Weights of a small GPT-style language model, trained from scratch on English Wikipedia.
Training: a variant of Muon for these matrices, 202M tokens.
Each number is 128 + 32 x the weight over its row's rms, rounded and kept within 0 to 255. Layers, rows and columns count from 0. The size above them is the row's rms in percent of the matrix's.

# layer 5 attention value, 256x160, rms 0.0625, rows 177-191, columns 80-159
size [ 84  87  87  89  98  91  86  90  81  88  87  95  81  84  93]
[[141 124 122 126 159 146  96 124 151  99 173 158 133  63  71 166  86 118 139 104 108 132 119 193 142 106 161 132 121 122 128 133 173 163 118  90 133 129  53 113 213 117 213 159  98 162 119 167 181  91 161 192 114  90 160 101 149 101 108 187 124 144 106 126 122  99 113 146  98 186  97  97 157 151 147 135 107 115 138 157]
 [126 196 198 142 104 107 143 157 158 141 107 116 147 109 128  70 102 159 169 101 187 148 105 148 101 155 154  98 142  84 140 110 111 144 132  88 123 104 152 115 157 151 136 143  93  99 174 114 171  89 138 134 158 141 117 110 169 129 172 149 130 118 119 101 127 173  49  94 172 133 127 170 192 173 138 209 166 136 134 140]
 [170  61 145 148 180  92 141 100  87 153 135  95 137 130 123 135 179 142 156 113  96  97  94 150 177 100 155 117 139 107 109 132 127 115 146 102 138 110 166 126 158  88 129 133 114 221 140 113 101 137 124 119 143 167 101 126 129 131  85 113 126 158  94 106 185 119 121 145 101 119  85 176 142 120 165 118 130 145 148 114]
 [163 156 149 101 111 147 139 145 139 131 131 164 112  53 130  83 100 128  98  94 111 124 190 204 198 108 123 146 151 140 106 135 127 192 116  93  57 104 113 150 101 129  96 131 111 156 128 107  89 127  53  62 137 164 158 132 148 113 181  75  91 125 174 145 117 145 128  95 155 117 137 130 153 151 158 164  80  94 107 188]
 [105 132  69 154 118 114 156 129  85  92 119 215 115 151 172 110 125  99 111  76 131 170  97 108  94 165 126 118 151 127 172 132  87 141 139 172  74 151  72 128 130 121  97 128 107 154 133 151 186 154 124 135 153 123 106 151 134 139  97 126 105 135 154  97 101 127 136 142 106  86 181 166  44 189 106  91 170 131  61  92]
 [ 97 145 162  67 166 116 103 140 127 179 114 102  95 117 184 206  87 137 147 133 157 102 117 104 149 101 112 160 136 127 132 118 188  95 130 160  66 177 112 132 154 130 108 100 105 155  70 125  88 128 122 176 160 201 107 170 173 125 196  99 166 116 105 141 120  88  80  86 137 112 158 135  94  98 196  59 100 110 136 144]
 [147 108 153 116 155 187 175 142 117  94 130 151  86 125 142 130 140 192 103 123 198  95 107 138 122 133 111 171 113 171 159  84 179 121 141 123 153 179 134 191 108 125 137 107 131 141  75 131 109  84  84 141  67  75 171 138 156 168 218 175 134 126 120 158 129 150  90 106 122 121 113 185 144 115 164 143 112  74 159 135]
 [144 140 104 116 154 185 192 130 164 105 137  90 115 149 112 157 126 161 144 130 189  51 192 150 123 141 118 116 138 196 138 158  67 154 104  95  94 112 100 156 125  74 145 140 138  46 156  95 135  64 146 140  79  81 147 141 151 120 161 140 122 125 144 173 145 133 128 158 178 177 112 183 117 122  70 106 141  88 113 140]
 [177 139 130 152 140 185 154 147 138 158 124 112  96 167 147  89 128 128  99 155  99 152 106  69 110 137  99 208  61 147 136 109 101 148 122 130 125  98 152 120 150 116 134 117 125 144 169  73 141  98 118 104  90  63 122 127 148 135 166  87 111 132  51 138 115 138 103 155 158  96 102 169 126 140 160 127 136 120  54 130]
 [112  49  97 189  83 148 134 190 122 113 147 138 133 124 137 144 102  85 166 126  99 185 149 117 110 129 156 158 101 185 130 187 151 112 125 166 133 163 142 114 135 150 165 113 107 138  80 123 124 153 146 145 146 129 126 192  94  69 121 158  99 143 137 142 149 143 174 155 174 106 174  43 116  76 158  79  90 152 134 111]
 [100  91 106 126  98 157 122 155 132 139 134 112 132 172 113 190 166 138 114 158 113 134 188 170 215 138  94 135 173 143 145 138 157 157 104 127 178 146  93 101  83  89 125  66 155 173 107 124 159 133 146  89 117 125 157 130 189 131 175 123 133 137 118 142 110 113 183 125 148 121 132 192 161 199 142 100 115 126 139 172]
 [207 109 118 139 109 141  95  96  68 139 125 117  98  99 137  93 111 144 154  74 157 130 185 150 129 163 123 133 122 129 140 156 129  68 130  78 141 110 101 158 126 119 131  94  88 122 123 149 139 145 107 110  84 128 162 134 120 105  97 172  95 133 194 157 126 132 164 195 162  85 163 177 170 125  95 167 136 152 121 157]
 [ 90 115  99 113 103 145 152 131  93 120 103 123 152 137 128 114 172 152 141 133 114 126 123 150 142 172  65  68 107 106  67 116 108 195 122  37 170 151  95 134 127  89  95 113  95 180  44 144 199 154 160 122 108 126 105 138  80 137  89 156 140 107  55 135 174 135 149 136 114 131  87 183 109 120 150 126 147  99 113 121]
 [139 112 146 115 133 101  95 147  87 120 137 121  51  93  74 156 131  89 147  81 133 172 133  89  94 194 138 116 145 190 102 170  72  82 165  74 138 219 111  69 120 154  89 101 134 171 149 108 164 135 144 132 114 141 124 120 138  82 117 164  89  96 142 129 114 100 119 118 182  72 148 118 148 154 133 131 121 143 117 147]
 [130 140  67 153 174 121  85 126 175 134 204 105 155 144 165 121 114 144 138 132 146 114  97 136 145 171 116 116 108 142 124 174 158 100  83 147 128 191 156  79 134 108  86 136 109 135 136 103 175 151 193 155 152 106 146 114 168  85 138  90 107 197 160 121 138 118 139 170 178 152 144 181  76 150  91 130 143 177 101 132]]
# layer 5 attention output (transposed), 256x160, rms 0.153, rows 177-191, columns 80-159
size [112 111 113 111 134 141 114 145 113 129 123 152 107 120 133]
[[108  64 101 128 149 119 163  68  77 112  99 122 139  84 144 125 133 100 120 166 155 196 112  47 179  96  80 149 177  73 127 124  96 104 136 140 143  99 182 150 113  72 116 138 191 119 103  75 113 162 138  74 128 142 139 116  73 158 122 113  66 120 166 122  86  85 152 159 139 156 124 159 115  82 130 131 132 120 166 145]
 [147 117 149  86 177 104 163 114  79 127 111 146  84 130 123 174 142 107 113  90 141  91 129 189 151  93  67 181 153 123  77 182 184  64 150  94 144 114 145 112  48  66 140 119 186 142 153 131 140 205 146 137  92  63 153 122 106 114  99 152  79 182 125 115 115 117 156 110 172 165 127 175 148 136 138 125 110  82 116 132]
 [ 85 169 108  98 113 119 148 134 150 132  98 128 113 133 102 121  84 154  93 153 158 110 132 161 104 128 111 114 151 165 178 158 171 159 119 109 185 124 119  63  79 150 230 137 151  94  86 119 185 129 159 112  73  68 210 103 143 132 199 125 131 178 221 146 108 146 130 115 110 123 122  73 185 129 135 128 124 106 146 117]
 [151 106 120 158  83 119  64 122  56 130 115  89 162  89 153 146 139 166 138 108 139 125  67 126  69  81 152 158 125 110 179 128 143  79 190 176 225 110 154 136 189 149  44 170 130  92 139 146 147  94 108 120  93 154 165 106  89  88 146 162  91 138 129 113  82 182 134 167 184 135 159 172 147 137 155 105 156 131 132 119]
 [131 127 116 131 115  81 149  97 113 100 163  57 169 128 154 177 124 100 139 114 108 159 149 101  88 181 138 152 100 106 119 159 159 175 111 145 122 181  93 100  72 130 152  95 139  70 145 182 158 124 147 130 123 106  98 125 128 161 118 175 181 128 127 177 166 101 127 128 203  66 195 178 104 136 146 137 130 156 126  93]
 [151  95 148 149  73 135 155 129 118 141 189 214 108 146 144 119 155 123 111 153 195  86 174 121 121 146 146  64 158 136 124 153  84 134 157 149 185 162 154 134 118 147  90 124 196 113 134 134 154 166 156  91 144  98 140 148 107 130 109 157 134 135  75 106 130 191 161 136 110 152 128 110 153 111 119 192 103 133 104 180]
 [161 118  60 141 113 103 109 116 179 131 138 136 126  48 134 118  79 102 162 177 107  85 189 145 104 124 145  93 188 104  82  71 156 114  76  67 103 121 108 112 187 134  78  99 127 174 119  85 147 156 180 138 170 181 131 141 163 127 131 118 151  98  86 142 141  58 170 159  96 139 183 108 202 162  71 150 119 159  98  85]
 [133  89 153 182  77 135  77 166  95 131 120  94  98 200 109 110 165 137 115 180 138 141   1 153  94  94  90 182  92  97 142  92 187 169 144 167 151 124 137 126 116 136 128 117  68 114  67 206 101 126 126 109 107 137 115 192 118 124  99 119 144 137 133  55 124 105 143  82 113 135 169 115 147 132 105 129 115 191 134  73]
 [164  73 131 108 140 124  64 168 103 134 109 164 238 166 189 136  95 152 140  90  79 143 181 184  65  97  95 138  98 115 181 163 131 157 139 135 169 167  72 102 164 165 139 123 151 134  82 165 137 113 204 166 167 133 187 114 156 109 141 171 102  70 161 113 150  83  97 192 138 125 186 156 138 103  79 103 144 103 166  96]
 [197 203 155  96 161 115 152 103 118 133  81 100 168 134 115 119 170 132  83 130 155 180 160 113 100 179 116  71 153 150  92 106 141 110 102 141 108 117 127 167 115 134 126 155  79 190 131  97 139 117 170 166 128 114 123 119 155 132 114  71 197  91 119  81  77 112 147 133 100  95 101 138 125 127 131 152  93  70 113 154]
 [249 134  88 141 128 126 101 180  79 109 120 103 139 120 103  95 164 195 182 153  94 175 123 194  61 133 166 111 124 141 118 126 152 105 157 123 109 115 117 127 168 175 136 228 120 137  97 121 109 111 106 165 126 106  93 123 139  59 116 108 143  81 158 131 105 120 116  80  96 128  92 167 122 127 114 147 155 121 124  83]
 [119  98 141  99 118 141 144  75 188  84 160 112 110 117 188 141 121 139 110 109 126  79 149 116 142 134 169 158 101 117 150  52 169 143 113 123 159 178 110  91 148 120  97 142 102 101 177 138 132 127 158  82 124 173 133 140 109 166 141 120 134 113 147 135 120 147 117  58 118  97 108 128 113 196 144 192 134 113 154 163]
 [ 99 151 120 138 151 112  91 152 103 137 153 118 127 134  59  76 139  90 196 146 144 172 137 142 124 126 149 141 145  48 124 114 103 105 116 160 114 104 105 146 145  91 143 162 140  99 148 115 162 132 134 130 169 158 142 138 114 129 152  43 150 143 154 104 116 167 153 126 217 116 183 134  86 117 104 100  93 132 133  82]
 [144 101 149 131 169 169 149  91  97 139 132  92  79 172 146 178 176 121 126 125 176 117 191 137  90 150 128 132 105 108 113 207 141 134 100 112 118 137 155 159  45 101 177 115 130 160 159 149 115 108 133  57 130 120 133 161  88 113 133 102 130 100 204 141 125 115 138 137 157  58 135 180 103 119 208 164 183 125  52 121]
 [145 123 172 164 180 130 128 110 140 128 129 149 138 150 162 144 196  84 160 105 145 159 148 152 130  73 187 101  99 115 109 102  89 142 159  66 140  73 135 190 133 122 133  78  60 125 129 132  65 118  75  84 157 148 133 159  65 124  96 127 151 123 119 111 122 130 103 158 171 126 136 150 150 128 168 144 157 112 131 138]]
# layer 5 attention query, 256x160, rms 0.0503, rows 192-219, columns 80-159
size [ 71  70  86  71  61  92  78  92  95 117  96 144 113  99  92 105 100 113 106 107 113 107 103 113 106 114 116 118]
[[116 210 163 187  95 170 134 103  90 136 137 178 141 132 143 160 185  83 152 153  86 149 176 103  96 132 156 137 149 141 138 101 159 101  78  76 159  82 107 118 102 107 127 125  82  74 121 120  70  89  77 110 109 150 127 145 133 149 158 160  85 146 118  96 106 138 114 112  46 134 147 109 179 161 109 126 160 141 104 143]
 [ 87  69  91 130  82 132  86 102 171 123  92 158 160 127 141 143 148 103 134 132 129 146 151 109  58 133 195 104 122 137  81 112 148 119  21  91 184  74 159 151 170 116 146  88  65 122 138 127 129 123 120 126 138 130  99 131 142 105 117  79  72 119 103 138  92 107 117  88  94 113  24 185 198 111 120 116  85 134 149 149]
 [133 157  96  70 150 132 137 131 188 108 103 108  77 170 151  84 139 140  79 100 131 113 101 144 151 138 117 144 145  98 107 145 125 163 193 177  83 208 162 133 154 169 138 140 135  78 129 150 217 153 150 150 167 111 130 113 114 113 113 130 143 100  89 118 133  98 120 179 200 124 145 137 109  78 108 162 113 113 119 140]
 [ 96 142 173 158 170 145 132  88 109 140 102 113 165 146 133 145  93 104 135 107  70 122 190 125 131  79 185 177 152 126 114 147  94  79 159  89 115 139 139 141 132 127 142 178 118 112 226  91 102 147  93  34 129 109 150  87 121 138 134 153  96 179 117 130 128 164 114  89  98 115 194 101 114 219 113  98 186 146 102 137]
 [109  96 150 183  91 119 136  80  80  93 185  70  97 131 157  83 123 143 155 157 105 160 140 154  92  80 131 119 182 110 106 151 164  88 144  97 103 114  80 126 155 178 124 127 145 114 152 169 175 161 136 122 179 148 106  70 139 111 121 114  60 183 195 147 137 170 110 116 151 113 142 155 133 130 151 121 127  53 143 127]
 [ 91 100 130  82 111 143 129 173  97 108 146 104 116 140 155 100 107 113 129  90 152 144  98 154  89 121  64 102 121 109 126 118 116 118 163 169  40 129 124 132 139 154 134 140 138 127 126 141 155 139 193 165 134 127 141 165  84 124 129 113 128 146 110  68 191 114 149 130 159 152 125 120 109  44 162 148 147 138 116 134]
 [ 65 118 124 130 122 142 122  56 126 129 118 103 132 174 125 141 104  91 119 111 119 111 140 130 123  84 207 174 122 176  99 163  81 119  90  54 134 162 155 119 105 118 152  97  95 112 145 123 182 126 103  66 104 140 118 141 144 115 118 155 155 136 100 122  93 155  87 103  65 120 139 209 101 125 123 129 124 106 108 153]
 [ 74 125 130  86 114 167 136 157 132  64 139  60 146  88  87  94 155 144 128 123 144 111 111 198 121 124 103 126 120 115  80 141 144  98 179 123  72 154 157 146 146 109  98 149 167 160 101 143 124  88 174 108 142 137 115  98 190  95 140 134 140 148 146 134  98  99 112 186 118 119  91 123  94  71 199 151 136 153  47 182]
 [151  94 101  90 185 101 163 142 189  92 173 155 106 151  93  99  82 124 149 128 163 144 119 159 125  97  81 161 114 136  99 128 144 158 156  98  94 123 123 102  75 142 104 133 135 125  63 163 142  80 102 158 174 164 136  71 143  75 115 133 139 171  98  97  99  89  91 180 159  95 124 124 151  80 185 155 160 116  97 169]
 [ 78 103 164 124 110 208 162 126 154 153  99 104 122 154  76 144 129  98 130 126 128 104  91 171 156  95 119 136 136  91 127 140 109 116 159  78 130 127 110 141 102 107 100 127 160 143  86 137 143  99  99 104 144 157 127  81 172  96 139 142 192 156 198 171 131 124 101 168 113 104 120 156 140  89 237 161 149 101  88 165]
 [185 193 122 162 157 154 126 146 109 147 190 149 157 126 187 127 169 126 130  82 134 148 152 142  90 132 169 136 104 155 147 128 116 143  82 160 148  77 147 123 101 121 182 116  93 145 169 113 138 179 217 176 100 129 145 147 125 133 111 139  63 142  55 136 161  96 138  85 150 189 133 136 147 164  72 102  95 170  98 121]
 [165 141 148  74 151 136 149 119 206 125 152 125 128 126  95  77 128 105 179 138 183  97 113 167 112 131  72 107 148 101 150 111 162 167 210 143  79  97  96 135 128 170 131 176 145 113  95 161 179  96 133 186 160 126 177 117 167  99 142 126 163 130 121  88 128 101 157 164 170 114 112 114 125  93 215 135 172 108  79 143]
 [125 149 168 160 144 115 111 166 148  83  93 129 126 121 167  95 135 139 128 158 124 146 128 105  17 133 105 107 137 139 121 114  81 179 140 162 152 132 140 131 133 110  81 141 122  80 113 151 127 100 144 160 215 115 118 120 126 180 155 161 126 122 127 142 181 130 124 144 128  97 139 141 128 108 116 144 157 178 206 166]
 [ 70 138 129 137 123 221  98 124 130 125  85 126 123 116  72 123 103 102 164 112 129 158 182 118 111 137  84 111  29 124 127 152 172 154 168 143 103 119 163 144 134 101 150 130 103 147 127  82 128 131 130  64 116 126 152 144 151 141 111 137 124 131 129 148 151 141  75 177 113  93 164 112  97 174  97 152 131 109 144 158]
 [144 116 143 157 182 129 146 104 112 110 169 154 137 141 116 152 143  89 162 164  80  91 118 123 139 122 176 143  97 175 115  79 188 150 107 180 143 123 115 157  55  76 142 138 155 118 137 150  91 190 103  97 135 134 124  93 158 134 118 172 130 146 145  99 147 116 107 143  85 129 156  84 180 169 117 130  97 174 136 140]
 [ 88 125 132 145 169 135 128 112 119  70 125  72 155 103  95 141 121 113 155 116 115 143 135  61  86 132 105  99 127 102  79 101  95 101 190  92 112 181 149  89 163  97 123 125 117 107  95 114 217 119 113 159 125 114  84  68 113 181 150  88 183 138  87 108 136 112 118 167  97 114 124 163 130 122 164 105 137 134 113  60]
 [134 156 225 161 130  67  97 127 122 134 141 170 129 157 213 109  94 118 113 111 125 119 140 106 160 204 143 168 158 159  87 124 170  91 139 107 130 125 163 182 129 142 188 191 125 120 148  87 105 141 110 143 108 114 157 173 143 107 153  92 114  93 167 109 159 111 128 152 137 215  91  74 100 152  84 146  90 104 109 116]
 [111 150 121 119  87 138 123 179 112 146 113  66  92 117  93 103 134 148 143 109 134 125 203 159 167 155 117 105  84 119  57 116 117 109 158  56  95 134  84 105 127 106 170 143 110  86 179 118 135 126 138  57 151 134  90  98 117 146  73 134 130 132 162 145 130  86 124 110 138 107 198 139 135  88  78 175  84 111 123 138]
 [ 96 151 156 142 102  64  86 135 168 122 158 131 133 112 154 164 136 117 136 130 174 164  79  87 130  76 104  89  84 165 157 125 103 135  69  54 189  81 140 109 116 107 166 187 114 162 133 101 148 124 126 125 148 143  99 158 136 118 152 118 138 176  41 144 107 128 144  94 119 136  91 134 122 147 155 104 158 121 115  72]
 [134 135 135 117 157 111 155 149 144 144 106 168 204  95  84 159 178 121  97  25 127 118  88 140 185  91 159 169 182  96  92 127 122 135 182  66 104 126 101 149 113 122 127 125 155 130  95 179 132 121 136 108 108 155 101 145 122 153 110 120 126 136 185 109 142 108 144 141 117 158 153 126 208  68 110 133 155 111  92  75]
 [ 81 126 162 140 107  57 107 142 139 155 155  78 131 145 188 131 130 186 105 114 151 139 151 114  95 130 207 137 128 166 114 130 111 176 116 103 150 119 118  97  91 127 140 187 125 154 155 161 128 160 185 127 149 110 143 132 119 152  98  92  94  94 115 151 208 143 121 150 142 124 104  80 126 129 116 165 152 183 142 188]
 [158 122 114  88  98  82 139 134 156 117 149 186 144 134 135 121 186 190 105 136 125 114 138 158 173 112  87 149 159 145 136 161 145 135 117  79  97 100  92 109 197 168 114  98 135 119 130 209 147 153  67 126 113 153 131 139 108  89  92 117 184  85  71 122  92  77 133 134 181 123 101 165 143  75 120 112  82  90 137 122]
 [125 137 164 148 107 150 136  72 185 136  87  97 124 117  81 192 135 126 108 115 183 130 118 123 114 121  85 161 146 108  49 159 201 104 112  69 107 185 116 147 166  82  75 138  98 115 103 158 132 199  83  70 109 163 104 122 146  80 183 131 123  82 120 146  97 141 108 130 114 181 132 158 131 158 166 147 114 123  98  64]
 [ 38  98 155 105  78 117 149 139 158 191 113  51 146  94 118 125 150 144 151 136 106 128 132 161 125 138  83 162  98 148 113 144  68 133 105  94 120  97 108 116  99 125 124 103  93 118 159 126 112  98 144  57 136 138 131 109 156 119 107 131 129 126 112 123 142 198 139 167 145 138 167 158 154 123 128 156 188 106 115 143]
 [136 166 172  80 108 136 152 121 146 168  95 207  93  86 176  80 118 166 142 111 144 144 130 127 173 134 165 166 126 153  87 127 136 125 133 150 115 146  95 159 116 132  70 109  54 128  77 119 114 106 103 175 111 121 102 101 177  97 178 141 181 127 174  92 140 165 122 171  88 139 113  96 133 154 212 144 138  69  71  78]
 [227 155 131 148 106 127 117 100 151 126 176 187 132 115 127 116 124 131 120 125  90 149 156 114 143  76  66  95 155 114 153 149 101 151 171 167 120 126 146 140 126 116 133  95 135 121 202 156 159 134 135 132 135  96 137 184 146 154 109 138  73 111 103  63 140  83 171 130 151 107  99 144 137 124 117 122 129  98 165  65]
 [119 147 136 133 136 143 122 147 117 121  79 124 165 142 147  89 131 163 133 121  94  58 101 148 178 165 146  95 154 145 133 146 140 132 154 184 132 155 143 165 122 144 126 146 130 122  74 118 216 108 127 151 138 103  91  67 164 187  97 185 194 116 108 154 156 140 156 163 128 108 147 151  79 121  52 115 122  56 125  79]
 [224 181 132 120 124 120 150 108  82  45 140 158 141 143 166 139 102 118  96  92 113  94 104 122 122 107  44 128 125 137 140 157 137 189 129 175  93 184  88 141 133 150 132 123 140 158 139 180 147 162 148 101 128 131 135 148 145 196 116 145 120 127  92 105 161  96 175  73 145 117 101 109 168 110  91 115 121 121 118  55]]
# layer 5 attention key, 256x160, rms 0.0504, rows 192-218, columns 80-159
size [ 82  66  76  85  75  90  73  97 100  89  89 137 130 101  98 107 103 115 107 116 117 120 117 107 109 117 115]
[[102  84 146 193 127 103 105 133 120 159  86 191 159 104 127 171 132  72 181 163 164 154 163 122  91 130 145  98  96 162 146 120 104 157  61 114 218 130 102 132 138 182 132  49 103 122 146 178  53  99 149 131 118 127 126 137 132 128 119 159  78 116  72 139 132 126  97  98 102 134 159 152 143 179 160 109 106 135 191 166]
 [154 177 116 199  92 155 144 111 172 131 109 183 103 122 153  89 122 182 129 104 125 141  90  65  71 145 104 138  94 129 142  99 129 143  85 107 149 157  81 128 153  73 135 150  90 181 100 171 134  86 108 121  52 191 143 164 113 108 131 130  96 154 147  94  92 109  97  98 119 147 182 110 139 134 163 113 131  82 147 153]
 [127  90 116  59 167 156 167 159 143 116 148 128 125 137 125 128 122 105 107 159 115 151 129 185 150  90 107 135 143 121  68 207 132 130 169 133  31 116 171 165  96 126 117 142 148 169 102 124 140 134 139 156 225 147 136 136 110 109 115 162 106 122 110 121 163 107 153 157 181  92  90 125 135  45 109 128 127 146 107  84]
 [128 126 141 189 123 120  84 116 115 152 143 158 148 164 149 143 108 141 109 146 144 156 167 150 168 140 149  92 121 182 168 147 104 124  71 104 181 119 170 104 104 133 133  94 165 138 146 147  43  92 111 118 125 137  92 105 169 156 121 144 125 122  71 116 148 188 162 121  59 113 100 152 160 147 157  88 156 152 134 176]
 [111 138 106  95 118 182 182 161 154 108 154 137 147 139 148 130 199 119  91  88 114 153  48 164 156 106 103 118 128 138  89 127 107 122 126 164  90 125 163  86 130 167 124  79 151 136 110 106 190 143 115 155 160 147 114 168 149  74  92 139 132 104 162  84 174  71 125  86 127 195  95 161 166 135  66 105  85 125  88 136]
 [128  60 161 120 121 143 185  59 144 116 138 169 129 126 121 103 174 191 139  54 150 113  95 168  94  97  80 110  76  91 119 161 115 112 195 130  60 131 134 130 120 152  98 107 156 169  95 151 182 177 133 176  98 132 147 107  96  98 160  98 113  93 136  84 142 161 137 181 217 128 130 135 118  55 117 144 133  79 134 107]
 [109 142 159 190 124 109  93 197 121 185 118 131 115 151 176  93 165 137 114  93  86 149 124 143 152 214 102 114 113 156  96 149 145 154  63 171 130 164 158 101 125  61 121 146 139 139 139 120 135 117 159 167 123  92 168 103 140 160 123 105 131 149  67 131 110 136 176 106  78  90  87 159 167 110 114 146 125  93 145 165]
 [ 76 130 167 114 152 149 187 122 131 156 144 161 126 200 105  86 111  95 128 117 120 110 152 169  98 132 103  82 138  78 161 109 170 137 143  90  65 126 150  79 129 136  56 131 145 128 133 173 140 139 144 113 127  50 116  81 168  93 115 189 164 133 124  85 137 155 150 137 180 132 112 129 129  27 158 128 185 152  80 138]
 [116  96 178  68 199 116 151  86 151  97  94 169 109 130 113 140 139 108 146 114 139 100 107 151 115  92 102 107  80  94 141 113 156  98 170 129  94 120 134 126 134  83  92  79  91 152 114 171 200  94 109 160 144 103 114 105 187 153 143 163 152 128 145  72  94 172  86 124 122 115 144 142 128  52 134 148 198 116 104 167]
 [178 155 145 112 159 148 142 118 157 129 129 114 103 121  79  35 148  84  95 162 145  87 122 177 143 120  78 101 143 108 118 100 156 109 175  92 133 121  98 129 138 120 173 208  89 118  94 123 119 136 126 126  90 176 150 129 139 112 110 121 140 134 116  88 101 116 102 134  95  81 174 146 139 125 214 162 170 122  43 177]
 [128 123 142 100 108 112 138 170 121 120 110 119 173 130 105  96 152 112 136 107 146 111 133 165 150 148 173 141 118 146  98 144  72  78  81 135  86  25 134 127 118 158 117  93 105 121 123 144 110 113 110 145 116 172 135 140 118 111  80 166  68 145 137  98  79 154 152 151 180 182 140 149 139 163 106 100 147 140 141  92]
 [191 118 106  32 193 180 144  95 136  84 151 172 120 118 106 117 158 156 148  99 145 118 100 185 111  69  82 130 124  83 135 118 174  71 160 113  70 105 139 120 132 119 121 143 132 158 126 148 197 156 123 150 137 156 136 133 155  87 150 134 157 145 142  99 102 170 141 142 117  85 168 161 118  86 138 188 163 136  89 148]
 [150 144 139 106 179  96 105 116 115 100 109 122 141 167 118 132 127 154 128 150 194 122  98 112  86 115 152 107 157 176  75 113 139 148 157 155 144 109 226 148 102  37 112 126 129 129 109 131 185  95 125 109 171 141 130  97  89 132 125 158 173 122 135 138 166 146  87  99  96  69  86 129 131  89  92 170 110 165 173 127]
 [113 158 136 216 119 159 123  66 144 162 121 151 136 159  97 137 137  99 112 147 131 176 141 147 119 180 174  96 106 144 167 108 160 134 148 180 163 142  98 114 137 141 132 155  92 150 127 106  98 101 168  85 138  70 134  73 132 129 124  80 174 140 143 154 106  78  63 134  96 120 114 134 140 177 138 161 140 132 158 179]
 [169 118 167 109 169 139 106 100 111  73 189 137 102 187  76 160  95 150 118 132  83  41  85 125 139 115 164 128 111 172 114 143 151 139  81 134 124 135 117 184  94  79 141 144 172 160 128 131  84 170 131 141  92 143  99 114 179 140 149 195 123 146 181  65 184 153 113 149  48 156 115 144 202 155 139 127 118 118  97 193]
 [ 81 118  99 137 161 127 114 118 119 137 187 112 129 106 136 151 158  80 118 170 162 142 154 104 164 151  91  78 188 139  84  54 108 110 178 109 142 140 137 111  95  67 100 104  99  86 176 104 227  78 151 148 123 145 107  97 136 194 146 105 169 150 130 114 166  62 155 148 105  97  92 127 109 123 150 129 151 149 147  66]
 [ 77 162 164 117 136 115 180 158 163 120 114 104  93 155 179  88 139 135 137 158  86 121 141 170 169 101 137 155 159 171 107 136 157 106  96 140  85 125 138 119  98 170 144 186 144 103 150 157 120 143 162 149 129 104 147 150  88 115 140  50 121  54 158 127 152 104 106 128 132 160  55  90 113 116 169 134  93 124 109 140]
 [ 76 166 166 149 100  87  86 114 112 155  85 126 151 111  61 141 158 119 181 110 166 160 214 139 193 155 157 108 143 115  96  66 123 140 140  75  99 117 141 128 119 150 164 109  93 106 123 129 115 113  89 101 150 147 138  64 146 145 113 174 115 106 126 115 127  88 121 149 156 151 161 121 117 109  70 105 117 147 173 136]
 [126 170 104  75  98 103 109 142 165 133 179  53 155 125 128 114 118 136 134 151 163 135 124  88 127  72 111  96 100 121 139 150 105 156  71  90 105  87 117 143 166 173 126 155 127 140 108 127 177  88 114 157 157 152 116 131 110 118 120  83 146 131  95  78 132  74 105 125 143 102  91 129  72 156 211 134 102 140 161  74]
 [159 113 113  99 147  98 146 145 132 118 104 139 128  60 125 145 134 158  50 100 154  95 119 163 159 134 132 138 162  94  65 118  58  99 139 101  40 129 107 214 160 103  92 100 135 127 126 152 145 147  74 101 116 157 134 169 134 159 139 111 114 134 139 100  89 162 136 136  95 148 140 111 121  78  98 168 112 128 100 101]
 [ 98 116 148 106 116  92 108 179 170  98 164 118 119 141 116 147 147 196 140 146 162 163 103 113 149 182 177 162 175 169  93 179 128 132 109 115 107  76 135 118  87 117  81 169 145 154 173 161 125 154 137 105 143 173 150 118  85 136  68 151 120 117 116 139 177 162 135  84  87 129 121  78 139 127 111 125 152 171 135 134]
 [151 118 115 100 118 120 120 158 118  62 132 123 116 113 101 170 153 200 138  96  94 104 100 118 160 123  80 140 123 137 107 194 138 144 143  91  75 134 120 153 172 120 106 121 131 109 117 139 140 182  64 131 109 157 168 159 133  68  93 147 144 128  90 134  78 143 161 148 164 151 117 196  94  88  74 127  74  96 126 109]
 [ 65 110 193 203 121 109 148  84 160 139  94 182 142  98  70 187 120  93 157 112  82 139 117 111 123 130  70  94 129 148 141  82  82 172 111 108 115 140  85 147 141 132 134 132  92 135 102 112  99 121  68 112 121 139 137 127 199  96 185 144 120  78 117  72 116 105 138 112 174 165 177 105 145 122 182 103 170 148 143 107]
 [ 54  87 175 136  79 137 153 118 103 206 121  81 141 123 115 106  97 169 113 126 135 112 155 168 152 103 114  88 122 170 125  86  73 143 192 138 112 108 116 107 131 124 128 111  84 114 209 119  82 107 161 102 137 104 134 113 148 116  52 120 132 109 128 131 169 126 117 134 161 111 159 103 186  86 145 187 162 132 145  98]
 [119  99 142 123  93 114  96 100 155 150 153 112 105 104 169 103 174 184 127 136 118 159  85 162 127 125 167 164 131 148 127 156 111 105 144 194 169 162 119 137 111 108 110 115 122 102 148  74 156 126 127 148 127 120 100 140 153 113 202 133 190 124 149 137 120 170 124 133  85 161 137 111 158 103 209 164 109  71  78  74]
 [189 156 114 147 159 120  88 118 137 147 139 165 143 198 105 132 106 155 117 133 119 164 115 163 153 117  94  94 141 131 136 168 112 130 192 170  59 122 152 119 144 167 148 112 111  94 181 105 152  95 136 120 142 117 144 134  75 130 159 130  80 107  91 107 169 123 152 144 164 114  85 155  97 136 107 160 142 121  90  69]
 [122 131 114 114 112 151 136 151 115 138 142  95 155 130 151 141 133 136 115  88 130  66  79 119 134 148 123 131 152 137 101 196 189 102 203 135 110 127 121 174  85 118 140 137  97 148  87 106 187 168 151 164 139 108  80  90 116 144  84 158 167 153 118 158 168 119 125 162 128 145 133 175 109 107 102 172 123  68 134  74]]